Each number is 500 + 50 x the weight over its row's rms, rounded and kept within 0 to 999. Layers, rows and columns count from 0. Numbers have three digits each. The size before them is the row's rms in percent of the matrix's.

# gate: layer 12 MLP gate, 768x96, rms 0.203, rows 65-86, columns 0-95
# up: layer 12 MLP up, 768x96, rms 0.217, rows 65-85, columns 0-95
# down: layer 12 MLP down (transposed), 768x96, rms 0.143, rows 65-85, columns 0-95
gate65 095:535569510520612624519595545554466520520535408499465561452535496544509475609437524472467462539502459483407446615513445481411481532533477459532489589595536594513525518542516507536477492467451455520434433494487496498497407440475525477577509577537435526412491551497485504581463471537488553486
up65 096:546491511448533490540547397458475466527458580536433544550484507459495541438567391593466476552563444448509516669509431537509574495506524512555491564575465427474480458459525552495490522549419523489479539481599475470516526477528528425522514497552469509453541469496365519404530483535460437563
down65 097:520465514495517463473513501454479518618509474563421523464486387492603532572373407513515420511540511435499586567499459442558560423434457544484545519436445455460539521566544490423543473423390479500543500574511498451470508528504495502509555512552518552493554532397529468524479535412462443487
gate66 108:468592502444513527575543558442509445591443469500425588471531480402546455500489552532550590544467580457502460452526507491544493542469484473469465518493520506512490546457521581564531527428537501476521510465486521497555565484561530534497557611439434626466482429401475606508525508539415541403
up66 119:561523571585538447445463469511487507447528533470446502516559460554492575551447470508411536430558562489538518507471442534540382536577511413558503447512410368500480394528535564506541468524506469451556443460475506435530470485496575414439459499531493506466534469470554416506504442542467576407
down66 112:540448466495487474443429531479529464484504506546526505505436463474560479436415390503494266439415461528534481488479465474432534501519489470506487477591451484474445564502399380459456521506438592518536482543547442543515477474510478444563474472525495521535472518493533424485461469560528514576
gate67 094:405470478484601428456518497512506542572596508582541500519516510495515477448533456476547493489441438533499473553557451489490432465590533509555483529596473481530514577438525549503586566578550457534478386494453522542547460473532515521570456508417478453560562474510500570638565508437575567527
up67 095:490542510522465541409500558467466509424542521538559623496524519439497525488429447533380487500561582541536492431439548538529477511546477553507531494458449448547506433588472593442515644572533552537588509513411506493410445474508491503490588408432447507492444545514510541513513522483471452520
down67 096:508592504462521483455577510446497460515431450437458487473469483460523473570473516563419547570535530524422561521438526489564425545472609538482553539491545379533501571513533442523570430504525484551463428543525426557486539563468508557498548422505519516557495560447673457527495476437468500532
gate68 109:408497452406488504544506503510564559470476444475486456535435595484489595450527453513484484522471384427425531660438537601457450432479474570474509472460518547398480552495512526504547500482503517521491485450446457562545533461465515508498468494474553426503586578423591530506488511519410545521
up68 112:444566483511523562550533500491523534553447420482482486489466483463509525459603509450579425482473475549509411426470506447408484500619515534422547491396372466532474541491502553502457464488489458522464441496412444464500517476539522568469535585521434581521492566595408492568406460503503534523
down68 099:516467510513550516503531464511499429499475457512521529474497523628571515465513511550549318434528577489509469501544533579553520523573443422558536454546502475575579525406461485480537491465512457484546435488458492525563386512424494540458576463504509535526398422547510473446511506486372483490
gate69 107:491564556477497569466530586509466616460469606503461423549393508499462420574533523416511513534500466509531582525480536554502517510441592475555480510455487542574461444445506586485559490615497478438483532464491528508491495432370449487592483510499477426486428543529543535478443458415485480531
up69 095:518451432470526435580512501459491529433515470513439442510484486454484411500574535435538520502603553499503408416451361539461514511460460414484468528560496545513542508447489560519488445506508552375470511467507456547524479506492469551438420489518484560648457481457415558442533418567482490514
down69 100:425490447440567487490561535456390497594445491467536438432467512521518454536407491531516500554566548417553503506516475447540477438451466592555502421451438546434505488600481472481514526578439526456446478450512540464484522538467528417554482395557454568520585516414497557455457473495443500413
gate70 094:513552435494520401485474515451610560409476548546526538497461447505514577465445424506587531466545503499526546530522565439484486433563508556504462522496473511590487384453500499640494432502511438455430496512493440541509525500477573490525418569460468434481488448521529590579477544494409549579
up70 099:459553533414426487489507524536481455434477558495461495495429518420388540542492533485527502441478518556511468507538469487530456434470505486501526436522476459509553478477397482547600531472502518470384436485400475513477514358470476441380509495465527456589475496468496531576555573448371509439
down70 094:524526648491461458482526506430557494469595464428537534542534568474445461455577514472447544512525516625447476489539497513451461473486414424520515499467502538552445461454477513577534459483414487502491502514524468461519515434549567558446510509433579591532507518434423459512499516514508591338
gate71 084:515562500381487491400481456479549478479492603471518467537528441476458451536532494513491557553500558517515499444513497508491460515647568478526499467510512508409598442507506563551513529449429463385481599487461474494497479557569501526506576487434508584476574454590545388536492508475391515502
up71 089:468538520464499498550495538560479502519520371420597500486470458502624541469503458518519503466526459473469461480448523474502562460414635538499464515483483549575551588526497449519427519507478476549449476539586452547452501503495490357522496634532444474479507511417430493474549431434474539434
down71 085:483544509452492529494461553482536459555477453441519490491433535595471513602475548410435511486581595420517503570514607531508519524461509515469487580447449587440450489417472482473525493484440521457512421457493499428529453534402450497498620565526494592495383466454479508466484511441474511599
gate72 099:503519402496606457488447561458461548437478494592435455502426538461543460572473583487457504472519477484445395529496537485433429511471488531531426431521504581596527523345494513509470404500469429572541577480497477533497541532509481520533502510493530467430439535473445572461490436464438524411
up72 102:511449353517426513504512505528509438556472502512561615432625484477495472455454469511467584510512447530587483483494501455577437534446563555478480476487533442491479538592511544482499546476421588504465444464477590462539459549458521526552535483481417527412556476393511477547484521436449423545
down72 104:485441402540424466562492541437506537437513574511478453538550444481548578478529584479472590526520503574545489539530488541561490583501502487575480633651568497465495552480516469408601429495474578498481502484528498517528524531548569623505468480546583483494470491550497529513487472549491531563
gate73 102:538559499520434523445454562451405532495581437534479584509474679502514438476504458511552565525517483516458492461526481419545457520426642476415458496485509455503499517497525498499531581444549411456608517549511474522487442502536522502460581430472449487527461572520464546521569547581486458494
up73 096:420498468448396512465476523432570542563535528554493476547480579516503520510459495491508548444437507533512473549471430425443591593493525575429539502471519529562500508505545405489474468463479392454562361428457422476480486574488448473588471403512555458484522489546493482428454565498475420493
down73 102:412531517468595482395465492595517503536449493581570609449496500523529460492409516522473504519481522421506518534525585526492513464547485545416513516443532537461539530594386395584463547586488549516437484482462493447479512596512385511513485536482512539467549499557391508529521486558483470540
gate74 120:490519461494515490457411555549468547471406508617483545540550472518483484433530582459526603536467446413396413465513571528541543517508484518409481511501462402464549522462558488442552484495538446553401500447421469424513534458611534534545436464526552487488469490494433497524472501507453561601
up74 122:569474529543525516499385445542620547509505476479462498510503486466493515456539474523549470420439510576459530478452511430491585550417605466503484515507570471473518486494574444499428412506488512387451427433544558489523530448450454454505506539447421643429423498470493531424473446530439499499
down74 127:533532573420507526411495463541536462512540403548638440438506386488512470548463540514479516449550538489591488507561404557506589479488467497429513456517564477536432536530471513446546577442542526468553490541506496456505486527522461438556510454529401634493521501520486490500440567566453436435
gate75 104:558448506443436411484573591571570478422523592462524414467459495465519534484489552424492525530507451519481603506514419559561486514532474434455568466478537436537432541496485480605573498448460533506521448572494449451468442476460532399517539450485477536481423528579539409532461509568558562474
up75 117:514572495433491485494466445528474491485532507592600540502568534561526515453490527411615406510426463527571617512524427516426559521571551504460506437542511427480425512487510579473462509455457404506551540489568478482485551542388473529487446566602507542534500506505457536557518472514416438473
down75 099:539478511429511487432478559526422497556502464537587557532504509609540543438497504519590409497564416380533495526490489496514499458537569477500519529534514585472485523525457561507391497513586561436499566457606518547486524541543485454609566434475486506431500474560421588467554497578532503521
gate76 105:510442476504527545440505464544465500453566410458558474471461584471429462464604408435508602515509421502449489547508504423564484440531439494453416469541527566407484426497479485544433396449514450462591596502453554497522419503559502490531519503468455487376501494510553490509486561462473555461
up76 109:469476567493456519418489518554500540474478531463555446460563525396483500441532398459481490504499403544500498492439471460444514553527555493506410582514513425361398548550519458555494503443542495378555431592558427544483528482504511539498564480466439496407410529562476530519487446473534477520
down76 102:478496461488551377581495538467504568569569508522510496419526450510526514544440452466620571506395487471505424489509558449499592441472517519454470534487495548570515480576455510509544438509496479445526470549473569386543474482544444457493515548508535587546421522407478519512607537518490576405
gate77 111:477504495477562411478510404446484518582525421503512511469515429465549522407528385602420594451460470566455515519489564555464589442480478552521610534525474453466415504579497564454468522422431512421451463523501533520534560498514604438475489447502477495442513536570477476535461478519498563461
up77 103:577556542497573538463499532515583476449452533472545504512509453495481528560523515475497548462534456452450525466511489586521494528509510497524429400464492512585472408591409382431577553470481642470528462421466433568524437454589409474469472460469459547465525439544525443484430523512555453500
down77 102:495603573511519451587468540557511518529527445489484592540383451459448463445495459486485472487603473527500515566470507567484517461527584529490544564496410458412500605523585547433451577496518528504414531541492544490514543584525523526598544478427457463442451583532407485495484571501533485506
gate78 093:581501484393472605464549515493502488512499620515487532429513651398501464507593448543509517548621492547468524522560502477561476471511509530481462562399566495414476511511539414491501546407501491503470555472464489488470492472491506463575504500452526440464522595545569504583538566445530475508
up78 095:475443470584429541444486480381468616458469530517427491467474632472456534527537409500627496481483481513473505531511493513490521582491494505515607543412496458522529600485473520482437549442500584557562458531598556487526510435458441423483542484502577542491450488522479480536547550504493412493
down78 099:592538512558462448454514553511495482449514541504592506497515407497477534578471477535525673479460557574448546515496460516447463510470515464548447457463512443528528485617464506483483416449499468393561499490499488511442535435534544490617533572548474452561479599488417525525442537546488412494
gate79 086:472503500462457544458481530448517536512551518550522522578465490433482452490540509432469467527516545504510455459504570515559521417456599587431400509443474608492588442519467556516567570546525549427521550420462524585556490486508547432494428545505547487432520575379430520508512590537465536587
up79 097:554458532448458532449500547478544483488466501464519567545470560517513502417516495575529568455526495485476361482450536392632557517600506536476504581429448566456543460501441423448464612494498516481433481532521455501515526463535501412521561449664503543524456518493518494454509519560545508488
down79 088:355452486435513569491464492540547536445504573581564497463486473515470405514519424494574578439435461552497575475559476600346495542472519538457499509504451471583445512563483535554502470525568536427529497594522512506522442493534475466538522523473548480447522458441578474516563498486461542408
gate80 097:396491530502557504488537544467496500521425562492430507463402589521450472421569532515495439535464559414603519470496495565524517520566495434515540517582436587516481473492445466554490484424542480436476501525451430591502413513427441572528523487452557551534462583583483483553442558557431498560
up80 096:504441512510474551593473509522556507536492456447478522479503540522551477447508570425543474421527505492478470534569493532486608541427490481467520415508442479391506498420375409557516530523542523542534508536475371507532484481504522523461567526437491613412530492612469430525453431600472463501
down80 111:552418526554468442498482504471483450495448412514402453542489515539515438499510555534481312452548471483587505533506540506612422577537474415505441531502493509481587478494628534524475470444521466499533466529406516570535543464492536470527517519534513510494403549513464483467522486415444431565
gate81 106:551542483531582550537533518538587598368504449522592520485532411465506491468507439480536516549565481471464572569499568551501533569505532552459469497391446516556502466491527564449541545496523457530434540418449508465519493395467385549475482562527568430481545505495444445510577487580480521445
up81 113:437414444541529544473535494452584655489527438516495582445468554526551578570487544523551499489544507429422483451521510529524436517520517604472448462531493392470464377464469499433471492536457408539485517517514508488555494507505430568514395546524479461429500490488528539599531494518500562577
down81 105:524555463478522534510493541501569553478435477432632508452459589432495521420512500492473623512505544550540575521413450503495551497498506546518462453366490425427552447491492467602452452461471508506415518583571542470538487509522477565547544462549453437571459599531546440481458521548507467484
gate82 111:498531486505432475455536507427536606585331523507403361573480465539542488461571542529453521547368453541527531483507538508471450516514609469472473390565472501492500548461563554529534449449488465480517589532513489417480511544490483454550509481452537458482446467435505526464483503549517494502
up82 122:422501357535480520446619567459439504475493477471541549450540522535643508491514496466494526487409514520531517437432539443576471515474525474552438484429529438483456520419447526586534479586618456534468544595549423525523519543514536447535583536509540496544553536506504519436530443532484502501
down82 097:456587462532508464482469441464526475502490480541568550523561405532566542484448471499559495424449470511380413595545468554510503399513490514530495544522567479531482483482406421418481528445525521440519479481582504427532466497502483453410512489456394479499447359420508493493429444473491560449
gate83 099:405502492497522488556525491492493523526465533457504481492580510531555625549372511463472507551502489438449486398441514505541550481444478515503607520481524449527449497614528459534504443464452507465493519482473500501382596473515536544547361528553381489552470519462482494463441475612557550496
up83 098:465526497483501485462583590485455480514615545523566463539611462478523548455539440513481535431481403495533416584567541521563502493582473513475474488512493466500477506508465563565542470464498577515431533532483507558407427478531482464439505570477542470616540496495571462439397598449600522473
down83 095:553559565564424473530561469484522554493578560510416492505527465532440498553448529376500698471532466530483464569491524436583539528477497545488471548446467467531508492553559451452589506456474538532551545464592572535434534495525585522507541489486499539476571548467469533560441488437515439475
gate84 107:509460496463566583494506602592529546433524518505508492433443493553660544546520502470434419470467429501479511507472498587500421501486549523466515425557485453590525533483476551534514551479528363533513469510602462533530486474550477541416441531532518487460496629538408457545536496528526495474
up84 104:507485453477399449486539520504463483517500478515508457531437467483449614567565440469390525503582462520532426587450491560532513528485512567542552551514472522636556492540373521479561458424463484496550527498518487595431462396435494420509551504503495466490422529533588483527551429494502493557
down84 101:537467536515548404571499484515524518599571432586532485579505530551499499468519525468539521503464526413521519562555491507587577553579538501504393523515518537493531481545548489471503483482528531503624372505497547463552503499449490567438416462541455553410509534598480499382532433435541538510
gate85 100:536569586509432574389404438495454462375506518408438458427526454475405463446522512519588530443508516428511438486496594548535444484488495494504512560508445542416515555456476523435411466520509507458489448552597460448601538463533499449514532499478455462456493462525434450507454470497460522458
up85 095:520581458563519618456455505493496491492411582470458499505406460454425387577575564468587503446468516453511513482452473520578452498415517478495450447550468607509525473448465493478475518452449451522427433516526479412553515496582481546545453501525541491505583458515482476417445438421481565546
down85 107:388476439549476581497492514543493557484425485585488444477569493538490491433478581483551587567511485523479513550528489507533549457437451485472497561562476471535492515488481507445462540539530511532432369466604530401506529464420365511513471561478473406507475510444486469499552429450375460467
gate86 096:500514610434551525503488398510504539497468514522466514465478512414540434456432503459486473585520379536540511511420426549444472483595470486519590545479421488443501461562462492508517574577490450477584537452451486450566525451602500539583454441403528544506479486494559558399423516492495518484